Part of a small language model's weights.
Architecture: RMSNorm before each block, rotary positions, no biases in attention or MLP, untied embeddings, capped logits.
Each number is 128 + 32 x the weight over its row's rms, rounded and kept within 0 to 255. Layers, rows and columns count from 0. Numbers have three digits each. The size before them is the row's rms in percent of the matrix's.

# gate: layer 8 MLP gate, 448x192, rms 0.0701, rows 6-51, columns 0-95
# up: layer 8 MLP up, 448x192, rms 0.0685, rows 6-51, columns 0-95
# down: layer 8 MLP down (transposed), 448x192, rms 0.0693, rows 6-51, columns 0-95
gate6 097:159114086108155146168089132120095080117162098088115141126168144146144140107118158131069096155112137149101146094101174141121137155178104108088117106178170147176188203114155098143154128121115078169090128060147172110124158145112119076152148076139179148106122103163148098162109145157170127044
up6 101:153117086137131165096082148100118087162096113123130127154136159164122110147096185129125119120172167126131148134129124133072056128106100109139132100129140163124123071137113108156119102125168111145083111132151083148106121152117085132103149120106115070112100099170087153142096139067079154155
down6 097:131118108112118190162115138087172157140124126175162183108151138117132140120148138179083116162189128178154113124097060109200116164112157121127123112128109190129095109119110102098126120138170123119087140151117104151131162095088124109123095092093089149117091120161072110107127140134194093103
gate7 096:121085113110112127089120145145132167108128045128053146169141133181127139132111113133140099185156107186098099083169149114129145143108125139128079104064119120103174109093128163129133135131149131165075078133128118128133161121109119102150135213148159126117094102137114180100123141077118093197
up7 110:086102091101203125069177139110094122147132114145162113135131185132103117073125138126143193186100105115134130106115128162151101138122142152094138140093106109151148062139169145122156107175124121094103105130108149083120149112134159094151164113098135106094090094179159223142111075169087054128
down7 108:068130095092119135075158164131120160163139161145164095158141169157096109100122122108107180189039172123117122132107129168124130112097149152094103162117139151172098117066127106117170123141133156118061134132104182102131159165087153131178134113103107127128146085142116212134156092109036145094
gate8 096:114146101079125107108152144111142132116075123135112138110151188149099125130144130123100094146129132117170070136112095174092154145074118115158108122136122148134098144149162173146108103066133167096086114137137149112076061148070151171166086127164089164141154106136126147150127108127136158158
up8 099:111165149136121116102102130150168134127110164149053157095110080095190131124235122109082099132137049166079079117154104131116157125139108127163120141172157120138159130106131133153115152113109120138111125095118106098117143097149159092111133185136113123123109078076106125181170119082159154191
down8 097:127121162160107130104131133075145081130130091088183098062191142119112104097197124139116133072173180106105109181178104138091100170081183105159065072124193116137130162151146100123140163144111122146191182131168197172160120125076112158158150149184109107136139156162096150127125120115159145218
gate9 103:088137133104142144200099221095180150098187183090073163120126093181138135137094104150125083103099129191102147062169227093075135087147130147144121177127139118124105123154133161114127144117097119092190106145097116079133168181133104092142136177084180164155127160084122118159098177100147138171
up9 099:115124097140127166167084142132101121089101127170131119141061170081148082096148107114189179151107085139170154168157138154100142162105125170145154162103143197137119073116098147106122129146134118101170131089207115082160107174182082098117145164110076100170109137176087166061156153163074100116
down9 101:096113121192130152095122076131076127118094073154146180169133164063109129115151150097161183160107138111108098155109071152141134142085158079149100103181166154182165193125143094143129161200154105140119163143149142094121113115067060144145069098093071158175120109152110155063190115175128144141
gate10 102:102140080081122150088144142153097121067087110108133109107109113119087146137146148171092126125136098146150128096109171086091107123163124174168092163182089113089141128110117156195154093118144076143139107101094179138112092073186159168102157153093111094123196094127079162198122092137130096166
up10 102:136110157148159181138119151139127154095136156109143119152139128049153139075119149121138108126163087109103071110160177155155101164107171089210089110118123152081130157154158094130169165118114157109129125124205113188100156131124124135149091166112109119152147137184103186137069146102095143133
down10 101:099128152104114140095107184160093115096074093149142062147083103105117153187127114107133089088100139096095095158137147106073165210183124130090163124156081107187115165123183151090165088069176131144134087081115126143104119136110126146157159172074132158128188101107064145137116152089103081143
gate11 090:109092120178160120102169124098107138162095145253190101109118161137128150109078126128161125099138114153193147126145131156172134106127173150172142124117197118121184170100097082088136084099090136159134125138139131146083132135069117151092134140075121135101131101098129139186152089136128129112
up11 092:176074087148131092219115126113132109133094128169136189111119156116080103108114171157126149141116151087192160186120154175170177096125155113128116159151138110114095136109068114079104126146126089118157076186160122115103140155079185119116132133113142140110145093153145145140156136142106177056
down11 094:119110091166148089188103135144209091157101131174103155102122127079099158100056120127148136136119124119138139128171174117087075120149167121132156187139148078148117099076148081110123043126093174044084128134163140119168131136082160090164118163100071159093144145130149141141140095131143156069
gate12 101:145101130138122139124092155147112107140131199135045115149157086192125162149155174123106149101154104044135150139134169132140119139134126156130181120106082147078134134117150128087122118113079093092118160193151086128141158056133109185090101157067198167083135067163139100202043166131192129175
up12 097:107170110087141101105149073131108181102088127099154130161114133117109095158164155121076112105103160135114110141151113112177131112090123150101100125086077148239101134105171124146129105143162153162153113109181109164104035137163126155137135086162147109155107179148182115071114086133098156128
down12 099:105101116083093133098115180159113117102091154105114174160097172142105136122187122176159065159111152129130126126113119157111158156145080070137149145122126088123146114107144098023140142141156130093158075130143145117105105110104083119097068166125114163090135131113121120133142140113150085161
gate13 094:104179104121112064106147144139120208182137076091075202100130067197162089111177122131115114126141163096125115135153164151145154130160126110135108171176104151168112136174188159158103163081144179110143157187152066156138129123127119123184165098142127115147109119139096173107099089126124105210
up13 099:148133094087145097117135153207060137105121144122131132162144130122147152172110054138148131188131181100068140143110076104114176154098150099105187128115066115120136088123092118105122173117184141159099155176146110064146154137106105106123204096178079129145101186160156162154070071116130137097
down13 099:119202117150109071127149117202145109136180146148087173088129066110154159184162152147104118183110132107178140158139106156166200121101165131078128140117103116183161133132111071155122106111142148137064110135143089103125122189158142124185124170100128172142082171152132150114104140151095155074
gate14 101:096140179096139087178119130138138159120148096126109134162102097116125190114158152097179086134139161127123088122152130147122150214184104188161142145144131170123118057120084110178162182100159201154096121097132098153123112147100132104128109156055110193121155106187162146074133092142111165163
up14 103:139120113132129145126092102165098138105139113076075169158147041140127140113146138105117144116151186110105122146113075139136185065146119103133115117088147118162122125129148159170145086149134082128179145165086164124144136151178105150144100112111121193123085125166179115105153094096146135107
down14 104:125105100141128127168146122116151118139083170164110135114144112169126141196135121138079161126113129095184156094126143153086095124102094110117159159096101119130077124092092122132171102159113104144124065126176176168104100046140118104157180127165132080076117121081103110171160128133168167117
gate15 102:117101097156093154145122147178137158057168123096083181118155181130137133129137136086126124149093120138159147130149178126131089108114063110093099139112119061174126093161127163148107119095156100134111166095124157122114138143099118124078053125082134137153139125117134125169153084148089109150
up15 101:135057054097176111097156138136113125139135174104112069076178104111147193128205100134097147130101089130090145104145128107144115093150055137202130117150092083121096101179138119135215085114093073139156147112153103121114132138176194072075157142118113124139088154138145061072126141144118091098
down15 098:093146081093156112109140113142165158108117117104076151122177118130164173150147138160108195136183114126083120145144090147158131133145054158151171191133099119176075081139104127116153073131099100178223181139132121112102175101126150143105115119077122192145137132107140085093074103108134172108
gate16 102:112117124137129177092072161068119076158119045099123114185134126177133161155134178163088146065161121084183148098087116173150118143111110191195109150120085072122224082111148137141105118145077150168143096102190158177103128131124151081126130158164112137167125203159147115162134183129106117110
up16 101:181111124180069069070121140073099095117097143169148171181094176149153150120194119072105157102111099138152138085081093084103133153089102066197088141129109166129055153089121225177110136125129112119135157104162122112152165106142134161111129068128129126125126122086107138124234120136135145148
down16 104:202105175116103111098127116102154039063121100129110145118098163121114128109200159133095163154125143092101103166107093125150175158108100060095104115126161071121083103137154091172084124146168128113149133122136106103180118112104129126111108128093127174105128089096160104109130088154155109152
gate17 089:162125122105141135169129137131083111081062142115143154129129100175156130076143158167151076182139148118146091175091119116105157092116187191065130132122177129153160118113131070135114163155115137162062084128135156141129163171069104117116134047211118115105141154125134154152100131214151091086
up17 110:144142124152183187174092140172123132102080151163127102111204132140159153161105127105109172150105120089091084131098056040119079124127128138093127144129180138177151122106141107171122125155119181163093121177169102072124093154120187113147116098123080170094110146163130111145097127158180086125
down17 104:161112120087115148137152143153158136110147112144124111143207193141071168144068105106078162128125076130081136155137054066166124165139092108137097158137130099166101157117173126195095124121149181129184088186114067061158068127126137120160110130128106192126109102166117149138104094077142125119
gate18 100:131105165140156103094090083128151144106153105105150074106148115123083114095157205099145160146135157131145154103160134124112171113128139100167151128108145116134150135140053135096086144191161185100091114113149140091026063096082157110128170082154151153102141128094098149156127157141124088188
up18 103:113097081104096111148102155103148134121118116104088184149129128119102115110132116153144139144137097141122118095128128122127116104141103120034147164093144117133124151097068092173203103138152191116068105089112077128114164089104138086114091124104083138079128078110097187149095188117072154129
down18 102:058111088115132088108119180135122105148088117123169163127097152119104146151115190127134116164155113104113135101132159186140104108155078100104088139098097114067130147081083144133123118043134171086122125111159101149119111110087086081126115109115135160094143036106136117146116134130101149139
gate19 103:074083174133174150138170119165149166071121133162139127147107128057113119121172165112111109149133174128102135144094146208070140089124174159158112202175149155119119118107135136149171129151129129155121177102122140104100111134151134132087137092100162124166088085099190131099132145130175161121
up19 110:113135152108204149100087128119110114119137111158135123143077210136100139166118121158170132111083113062138142088131136197105163135166103197130083142107141149093131110118161144122111155146135118182152172108115180128163133144177163145181134066124127108130098166103158090082075159091132165171
down19 101:089084134073164163100102130150157129135163126117075183162156127175120140138113136143110090219077083078148087123145100078128125142164100161146126114123093156095104107150147176109173162046117144171115141078123088149163160136154131083151117137151128078095092153169097110140126168115239130100
gate20 091:173115115100130116128151141174121051097160095081150077096109119129157158123122183166103088087109122084163074124080199151166107094124105143112158125141095135134102100201109148101126189070100136103160112087110131120126129076157105095136156133097170152127136203103139201110127113157157089084
up20 099:139047172168161080130151099146115119113099119125095147157167116124141141188196128110157193131150074107148150098149070128103116117159135104140109108129157127098123129133100078198185180202086178107126075181132118169122115149116105123127102127134171137131099068141133194133171100126106141087
down20 100:143130106101155191121133158106131154188069111152097132128153100149152129202125074106124128151125147097143155153140156141119092097127082150072129100204124084071112151131150148183105143109113059092096132143143103138081103122100132072125148112134156149114088131150105143144114150155100106098
gate21 099:155166135143201113163106103052133155134080150096141162153135102152182154121209153086127161053174136111068147180101104122114120135137130158151128156145139084138154091078110132156128141168145125132139097145151125179100169130108109135126173147128105127092156106162151152124120135134120158147
up21 098:114109079067116108141124148075181180072167055102099138132192145140070132131112132138134108149150102109187158177163141137079127161149120163197160133157136153135147103068092151126110095082146139131123171068187145185143174166132120129072108171093061163137108151102107126161049115121159130199
down21 099:149143118126101113164101103137136119120116124171093139165149132184179131120160139111156136140106141076108063140061129152141151181108155141059108186141171091157134105101132096119155120119137249105062136135137144110119146163176109064115124080096123118066154111111186126093156127126124136156
gate22 105:121135097062125063131161116134063095157119114177117140086117143116138173162103137130147094108150134118171146142133088113109217122079154068105127139117067117125105143139153134126070129128154063134058111142113158105083187110124102136124166150138132153091114149105147077107146110184073114125
up22 106:119141119142175142122092102098093152064176104177101130070088107090082141166160122095063167137156144090114113124097095123163127148137063161144102178163124133151096138091118130110100181128178104092118114195068106111069139098123123171127105085202072193161086202179124111132141054069125141124
down22 109:098177129161107150170140087137105109093155166146130122162147110114121169093183123144186112103194143167105159199111183185175149077131133119122081148110131090101129138141138151157083138088099143128196086125115131084125082141199149160115123149096136139110096101142168144136109091154183117121
gate23 104:094096149124141097090118137177110065154065120128148073172158115105148161092115136094126151176083159163132181111140160089187128131107123040136185128146131101133109119167165167116195159116122149101107099134126105154124138094120124140072145113044143112160186137101154136181097104178096134091
up23 104:135122112102055133098130120127158115090125113134120146122147127140140101093191104175095130144150090158164187116098141115082095176088092103060097136062162128109108171128107128085156099106131129089132132087163112133139092152133056183204074133139147145158122160089101161119131188118144128174
down23 109:128153154145120156102109090077120196186133163153078130103129080133086162167166138165118112130198101030147116140085155162125101104125120098096167119136174185107123120148162103123088059121170134191098106105109162101109116142129130092169081112178158150115134134095181104054149116097138160169
gate24 103:132136144088144105087141131147130120132098143102175099083136119080154130128081133186146105105159078093189054077111077108102106122147113166139157136154104117104093104168203123110162177123115095122130065166121115185098128167134145107078164112107145164163109108125113077105095125106144078082
up24 107:160112167143061115106122121110132118161133069063119079182113084154129105112164108119142160193145116135108137120214142103141151100145159113125168087142123106083111141161165159108142170146154104182118108132105080103132121105126182107061158111129175149068098194077184116106177148127108193077
down24 105:200119112132119113163116162107050122114125136155069109152104137112113101130178138110125090154139133131091171146207129082072133106165126105061179102098127117110158106214119150130086136184163096151134130118086139152119103142110139140047136128132159108110118197098132200190151126118093145140
gate25 104:084153093088151140150137106148104171157119152096067175114110091079123126114132166106138103080159154203091150102103125142134123143100122090228136116109119164081171146112165087145155162117151036186117159119122078070074174126137126158096077093153083137145174119090177145125105125142109137145
up25 107:120119160155112107138139146137135126112122152113104134141190186153172092126090120132137136151179133096097105106063182091150138128082086101108122112099113170147164174107150089202094163077131068141130074140074106124074140112122173130115100121134107168147205096088129163095160149126156157099
down25 103:123115121119083126141058086131129109093155107130133114157150126112126112132162134175097157082099115131109145149089151089103085141142107145116114084092147137155169146144157096121109164130071150144173103148075078053128092190142083140152154094108152077191185139123148118055152128097137111129
gate26 110:101113079059133141146095091120156123136081148155144131226163075093125121115111106146147129084000133207072171137168149130117171114097110088172160136129102135193134169124067104142110130114172091061114163146128175121136133168104058096146178095082171159102184072120177133131159165099088136101
up26 110:105122105134114151102149081084150117159081149146114101127150121152138088134152084113143167134152097109125107136125150112087175182100121109093157111123060133161084131103120076003159113138106125106130099102069128100094175146095172117108105153122146140135113105074154154079110157175174127152
down26 104:161111138123127139118095134121094184144139104073092091161114085062098098155143100092147181178152101120091099143166128145223206104117161165141133131143134157150087152133162140068074081163111141162127101127204072165137157204099161126152114118174160126123165118136081119089125091118130078125
gate27 104:119134129133055107144133165091159075094065146099087089191091136165117129148147151109164000163114093120096092137195158134143174177088123168170111138102092059198197093109089193147140139127103102097118144165082113153068103130119123153095163106119097159172126130163155176118111139115127111096
up27 109:129156129148117164162094153127148102159095102112068165072156137116091153130107173171112162131182104096096087147120136141116106144195141152153154136135122126157176093197113083141128102177119116136108156054102194109169091092097102084097110113082093060114178117121128140126168155164157130084
down27 104:122165119145176199081153158114190179102161096085205158131212136117142146108113130104138157124197113161135190073121096151140126149111155147141123099099141122176109099164134122103174091122115121155188184124138197117162162140083121165094103184160129119174138155134139090100137150111147137128
gate28 101:159119093140102184178134133126147168121160083134121144111131145155175134112107129124114202095088073206142143104110169111141149169172088116172154199120127124158119087143135151160108089061128165107139139134133097105152133064158122178107117109120132114089137188103119129137135142113152150114
up28 101:106131090150103107092141153115173115144122175099050152177125134196134176145155173204137148133167118085107120082133089111085171143181098145083186090114131139165097117152125143134178119166144166129171105100076136115176182097131190160147102092145133070101117110122149089129153131097179120178
down28 104:122147144121159151120160116223120131173096152116160139127144118144133146102167138102053132134130144134143117131121133179106092098122148138106150092125129172118101158070145098169125137117132152178127101096136086115195158110204115097070089114091144141116102102147143141170130141100152210119
gate29 101:115136094175190103145136142126097097129143137079147067122142166136204107118115137159166136098130059072168117161166108106128114089108098099138126139123101121100097093135000194118152129140110138052124167104136091179160162125130127140162075139106119099168074137097105161153144092157125167173
up29 098:184153124137127114144116113064100103075188042103144106149167131121135114152115139116183114159148133086141136126106137119075123099149160135153152141138108152145166237168163137118102118146128179077037089107109132159139125119043159159132114097161177105130163147105140140115074170146117114133
down29 101:124139125158182098138098190096105138146131172131181074120138154108141152169130047169136173098162058159176109153162111145104128154095096128101149090082108115093079070150090174155166099087105110116088131132153084134123161125124094122184114109160128129134145122094152105118213041139128124181
gate30 102:096113125090079162074105170159153120090053114090099147118111127202112141122079116123151097076149195138156166128043082153094114092137094130129128116115121129082132105149148085098161108095083094121192102110152157126134180141172123112167169128080101131082178111143124166123128115126132158132
up30 100:108065137215109134124153116105103139144150153141125160142176180147145139164109126140133145189151166164094166116091137185164185156124038116094102127139088106149175136130202100136115147170173121090117160102158162128101086089104198144169144143093069172143139096137158126133146130149145098098
down30 101:145133124161091101147139066119127113100105184166092097162105167127165119100127104144120124138169063156095142160112037167143143134136204125127129139098115175123092115143181091147119130124072139201139079133188174136182078093120075106186132114148163097148159157158161129117137131119069108125
gate31 096:124095099200047109128113126095137131134135106143101199132113164104225117153153097078163139115084136133144073133146153118138131125114149174136172168101106149096132148102158162131060180105137091113079136103093148119177103187114121135157081131130097106061170124112089069124071133152115143112
up31 096:035123068142131086156148077134097128177155140135133104115125140137095101109121116157140081084113115140156130114134052143128105128066112160155100166175181132229137140181120096126113167104109147134150167071202123154113131152174049115136168137127075143104136138200178105135113130146113124094
down31 096:159110109134133124087084085098141185132172136057141140078137142174193145076136134129128110139129105135121101148087178178153128111141112146179084109162122071101161174157143175096092108117138150178148125116166134099123141101106163193167084125111104085174121127123130136121138129148119102110
gate32 104:163215141114159081141104126155106155132140133102144091132097121168161133100097131144134133093061083132133158112135160188081148101148054139158119156096164101118092128195145187139180185166113143081147154103085114139162085112112103148143123143113153135081147077104079139136121089193076151130
up32 097:172140109111157123157167101166082155137067135154133122187120098152037084115142125137184156135103109114142138140145113121111102149155193116182162129154072159064176089133153185136130124123114119141111084125099133135165108102081183073133173115142192146101141110183149103187115130130099077138
down32 101:196101104178141099129126098154143132158149117145182121152165146105062122137133075202094094116124143165096113098139080144143094223152150141138113117116100138098118125154062169127136145109134134138090137168132117110130129124172151100034109120164172119113160120089110064165123139190132100110
gate33 107:152103093167135192139128110145145187133149076131109142141129155107128129136134145107156112182180129146123080112066171125098154103139122143112143131125144098059131133142138133143092112123168146138088191099155163162234152092141151107128143186130124088173150135088145186078151162141095109139
up33 108:055092165099132121100169139116142122079095113121117181116100205103119080151090151185118108191132126133137169113114109116119120156143134147163116144142082157141129156097100114138075167111142119105151137163088155129109130124164132151071123108167137139113153098121186114131176157110097182134
down33 105:096105165122125130159109131091090113071131107106159136090051192122147097171078125160131090204139104139167133152187163136112091178135132115115066146120177120151091173124121169173131144155115146178156108228147130137112066130121099092111116101087123080120111096105105102138200093121119119092
gate34 102:169128082101154112140116125171138121101101118163100123092132136123094099153124143113148097162152070129107117102149169167132150155107097095118198126105159116140128156139058209174117101064100099165100127167133156173142107097075148028164107115110184143200094131082151107166127170062109143145
up34 109:140136077088140106183109128158151140088095100150098087102115148102172095188132156166121136145125062088069127144143148136109210143096141109127171104140153155173057108141095116149128063105088131112096047115104148179165164041138136132109155138084178130139106143115137065137121132076104132094
down34 109:154149105109134161212137120101194131118170156080086057174157081122151181141139150115127109144106110058063131146111125092106156140107107167150148097140131152087089110141117160111141057122085133089141108091113147137155187086119146139085118107152140069142128175183118103176172154104118106125
gate35 093:166087172124124161096144172124102127142143192191149171167063141102083142107099094076176084152102086115154126126165133177181081174132161119141093179088154098139175150117121055153141168152114111071121134150138150085148078099133167170164204134077172158148122138136126105137108082118125109129
up35 095:146126138184133214060133143079157113129158178139167153146199169125100152134133159163096146112131123130109196109062132100119165146120131024137204136136087171112149167068111128103076168086111105167108124151186147128104122102101148077126115143142100153111126166060160162142117106131154125123
down35 096:125134185092175047145134148117127150204142120143104150101121123114129125110171184154115158159077139109125169138123098144099133136130117120100128105140130117128154126138137122221121144088141182146186139083171170151157134123162158073125141081151123081143143173112133143143115155190117141150
gate36 099:092147114151178148105170119129155086106094163138150135144113142118161163094102115149094132071106158150135053149152191159161200120130164159168149103175156092168147113137057155110134103144088125140111179109104144182122126187123160125167159085170083098105113099068140132144184186124132163165
up36 100:144088122081163140136134151130143116138121127056078137118109133114155092142120161154128156092135117172152136089157148182154206181137119168169111076118182099133161140096082116158119113134101135071138134098065095086153063123109140161153119079088086053129072086103109165105119138136148121116
down36 099:135104116090143120116123153183073152127151112156084133100112129144017186105156120153128126015106125102101121111169108124168097110089179189131076032115175097153190120104107112150118156150190095166120056155149107172112096101129163143156106145124113145105081138139112102116115162180120108100
gate37 099:160131109178164201133062113046131119071113109142172115114143137152162134144121110159097066130154154150156132161123096078104156111116120166150162129110118147085115122171128112070140102146066149085042139138131051132166139176153136078128067099122176142133096190137133135146126176091132161151
up37 093:148194169122150107107132114117132151211119131115120098132092190148152179131102171136161109103070110119132124100135141098118068101160158138111116102102116089161101193224139118118149159196180129093125143180136129108079110089213127098101097114096074140175092178191072126150152144142135177116
down37 096:137054111156168129125163143072102144101097090157110154116128098095136107134174122173105167166097126112107109140150131134130134159174109093162153096178131145118102135101115111154132147180153125137150174126146148139142082128076145219094117129188097156121138120137198139183161126112091115118
gate38 108:128114170104127062117099087135159151135142127169106047107075056103148088179107091143162142102175114116128133128120110082064143143087134141193093100144144123126115144122182171161074044130149126144168141124158140143085135107126121133125108131122164145072156158146115101159166179138133077178
up38 104:106131115092078144120127072097162189107123147118094134074127109141124169196153149086137202131123187146144076126137120087148104196163135053127109149083123120122118136129127136090068118107146147155107112120134106143113181082129130098157119131103076197165141156061095119111128087068123113159
down38 105:122077156122093178087107047139167217088126102112143151135112131151140211143108135169170127159186127119154080085108100126062127152089154124143126146153106105121138167088090135138121073097120069144169080066151123134137140088157150133117143175157172127155136087105128073156132160116122139156
gate39 113:125151142147127090115117136126140155121112178109102141131173113161114115137149139148112118105126159101089142119117160096118182124144131110191140154100102067119080137049152110171154137163165150108093115121147177138082149131140079129078152094146113187142169098095140126069145120113078085100
up39 102:186095111173119090141130151137077131125148099136108101092181093128107114186117195090159091118121113132161118172145178157114134141127075116174108090140154153098129141100078079137136052153168121123108161148133179092218124128121153077137128144115166135096114074074208140145115168053136110105
down39 100:143096091081152113118099151105158183136138154135171101076096140113139111097077120094180065150149124177133084097143079075164100138152106082072148212168101146160066128060110133144135079131101128124080141121092067117153096148130105141143101130157131114118116145093144078172158106139099143091
gate40 104:134095130179178129166138112144121107181131125088180164132119104122105149147062107120151147101087158077121134154075119174145142145149121088146179156143112141083145213111144099159165161148078179124172111130203174115056141178124126172101080124089102147111069127172114132106107103103146145122
up40 110:158151108128158149097177065141130181143100102155065166096144134080085087081123118123107093083167102136150113111159132150111121111102107137116119062144143078063119091105086148156106137032107102148125123114094160149138142130147147070178083151144184140145151099119132204141143099115137090157
down40 108:187082135139117122074086089140151157093117078140147139122125130173161120162129139124128127129182140144167069072106134131116110136142125093087134194145178117140120104168185130146168127139130138104140058109120118132102183139155101120149098128105101118157100163122164097099118116093208157155
gate41 097:097118096139160123131153138169143152085159115166161118089085177199062135196070143106122155114137125141112136142082173141098060159175165125178059091177125143134140166161146127117100117171122115093180137122107103139111165110174135114121094136094215176120094119108113122143031136096102110167
up41 100:199164126135129197166207115126157109149121108150109176153163132121167130129150132140065130088124117099194103079127092144084195146099128114104178140162121137153159141142152117070113147113149124138060161039134088099111155150096124101131097099127150110164122152139117131121092162151206150130
down41 100:179101128062132162147151130139113086087085047147176130196127151155126122096128135175151108089148115122158105092147125111046189101078099151099147162184148065120133110138150146111116162136125127131062108066138121148114149136073137135164158140118141119178090162097152143149103110088179146128
gate42 101:084150111101117069135094106151111123151149123122150135137147115156156151140104124083071118147118191117198122143107169089120107130066170124160090160178157168096132198119153209133111116155090141096136179126126124170093134089112074130099160167088132088144107090137108100168143111107177093135
up42 098:130152075139157124163091118131146174168148140102102104127146101106122098109109127123113090062112181069168084148171166124138129126137114162105143163139133152078076166137115137111166166119080099138097091118133081077171130175173050162181013189151112098138095157103185099124145129083161093174
down42 097:137161188119191150095118126190143118072122137098102145060107121125110169171162053144126130132117107162131151083149118094119111098161089177111120116150079119086108133144130107060114109117165187160093140156136165107108075119160132128125076135128114106170114181147131140148125169083159105138
gate43 099:141124121089119167094078055181117102133170164169125086139151136130158198103081163117109090215079088183101115124133142131147103159134142134126096137155077173123129138102176092096120179160044131167157114136157155125134110121097133113107165105167123116109111108121111167111151121185089162136
up43 095:223162092158116157109053155111033102122164142149150124109126117164178180160129130122139097165073125171154103113147129147146121105115178160101084172101148150131166153148094056156157144139130176126149154155107120126069139107091089154152138125060122137073103098094144094059130137181132142111
down43 097:095162110175146044188102176144099148111109139075127112135162151133135107178143146127095125031110104121117135105134134133087138115089077127105180114101186112100167110131114140165149157071116141137179089138101128200129169122111180089106134185130174096125127154166193078093212116120159101131
gate44 100:182126089123151165133083137158118119164086114114127139101111132167156128088114125119140131170149102111137108099107129144125108159171140113114150114192156031135182167126136095107122156177122157116084133188166112111133152074122164121088176117093201086108135109133124150101133181241108110139
up44 102:121144141120134131116143119158097165142121132122140141186165063159220103190126134153105137226165143127112154140104180121097156090187139124076140081104109171092096097162125123113147145120148098096173130112155137116144126114172122140138127138088142199148158144096119114140134096112112082095
down44 102:117130118081114126098143092156080166163135120109150142093103130099148138134181176133160123179156108141132152137153191081072106093124168107126147093082083099130109130119166137093101154154155061127153138125146146164120177134162124124122120157128129255133148166072062170118080123119112080115
gate45 100:148150143144092177137101175127019191165113129093145142151114093150084099154130153133091198159149101132121146094052188153142122173155160091126124214133134120059131128113069150106080137122117156168121160128153115114087090130157138072163149156141151132200102130079120116119116181119184173146
up45 099:162154142138134177149128112109131139115131112201103095142148144152134102096091158049052172039024151137164159106098053107142116104122130116129153097104173107091081090157161109161122112105106132135075100135106119161132102124182079140090129079115173148098105198112097112118147117100094137118
down45 101:170095111146123126163065156155136183193109101153160144135151160185111155163164136168136126121103154148111174125107084136084121176134169126150120128091197112131142096060109122080110136169129117097141118120124141114061129115139164107134166093173153133150126119136159121124109148098125049144
gate46 094:111135136079124165189129100151159035150113101112172161101104125218147134073136128147096101136168150119157131154137176190193169103113100090094155168044135146115175142124169120098084164126182093157136109097142104139131134095136118143160132096141111153116112113159156185141094124166093154137
up46 098:107161061123140107135110132083139070113122127115097206100097118132138093117109175152046152136186146119119161099167151143146131156106101138089168131127085127164169161142199090140111120041188144134165137128124160123123153176140134117155148125109059150133119056113108123179154127138065126120
down46 097:116105153154153115155111145074171109154144146192095087135084102094155121162159146060073172135114138150133084087128060089111091141145151134187132092131163206141133102087145101173097111141158141141102109123098133136109174143097186134136154118157065130163095116198154113132152137143148167137
gate47 099:164176142068172135100145086179137153097169090140104117139139099203158148157088103099146104106132108140177107108064138140144161155120128191125128114155152154126102142158133186129100147133078168121161103134153168098100075146162147127157107146199125125154100131132189156072097142124072095091
up47 095:108151162116105119163127134120147139123153133116177158065079120152103071142131119109162107127125085164124071192083142131121161156126166139119171079093176107124111152160139096146182156086174088133148168129127078165154221104117126117136136182125114157161134122128165150183167081142153149109
down47 096:154146167121038085102204150142114161153076109155131112140152074108129135074076116103163106172093103141139108178128136158150146148103104143082134088157152126159145082113189150075126082183119127099109194168099104147103057172107154115174113154105113123158177065079113183136109121128152089165
gate48 096:066132089089054172102146160138167149129091137162143181107109080096131101109125166145167155095148165162115134070198102082074112133141151103146121162159170125102134127114145139167087079086144051144132103140097123111134102104157115121115202083071111141157096081153103100087121090118127150132
up48 097:129109121146154185152137127126143135142156127142140138151154150097097072173105181108107195122121091166141116156115117130143156215163134151169118149200126105125106121039124183123173173150073116061112098135155136110098102166186133077111128149109103122185179131154177123110122091173160151067
down48 099:092064095163115168135136116100129112076060146099136170081206109158186088088128157135125189189160058147131128060032077086178113078223084129112084120203144135128082123070118167096099154150168119135159138111165113160185107170140125129163106159117094127168142096095142110125144125162096089146
gate49 094:118161114158091177173116107138127178143116141152111057157129108138128149110174152152092105097077097078156131142151134169129093158148152133061120085094066163202154092131142164090085195148144093147135125125114163123125146111082111143095143114129098099168118131115118114173156138102084087145
up49 095:139092124097137084148140121128143143107160134183148116121173163128094087057105088097087165077122137087128156099108165097102098102083133101167075090143125167126132109159133095119095077121160156064099068113119153153171126133071121103131145081106097099122128155162124140168125088176141111145
down49 097:119153110135154172112183074201112147085156144150140116168110081084134156047124161197118167152146114116120125104098167118111123080058116190145166121146157142133134101136174081173078148173163197142171091102145126117156146065135170103141085103129143132139134106167133171136065191158127116136
gate50 103:110076137173142112089069118122180145072083115177109105149111127195070184154143124112108083088152095114149163116158175138104095080128138139169129139169119132179092099109144152093111130113144140094129114148113060116109075114159135190105076180163114155122143126163158163135136124161155142122
up50 097:132135108148134070182153131149149100161118106121142126116126119127124109107087189075126105101111090090128114197156174091063116152097157116118135174155112094158134130137158137160092143109127128077177094176089095106108073109148136165099141153136059122084094093186149085110177079165137136179
down50 103:096111116156160088069126180126176128118107088171163147086178092143141110149134081127147168069152094147111127123188188179122126094091120116180148060133124092115149139133148148089104082157129103085132147110168189122031093116077174096138124194141116128129091094141177163083082111055121144154
gate51 104:088082160141176146127127115152105157149163107134139133137145117062159125106141168128172110192167069118203147132138133139144103164094108149174155156135155159085113132124162116138070191109123179121129159142118118183159240150101149161160100139138155139108167105122101197071105069065081131121
up51 104:119154139109140141112141179094118158119155075158126152076103152191113144145171154195119056160145106095087195129170094193178112111117110122135178106144151096168141148121094078137139077137131171129152153150066102183074122128130157111084183177101082149096100145127155127081102066194129119131
down51 107:108114147110105101120133086172156050118124156160035146155151128070144110098174100123152206159113130099169173154133171172123138142121136151121159156186074168118145086113162121113137160158154098126075143161074133067124069087080157128114125092134181139114102113112128230097079112149149094117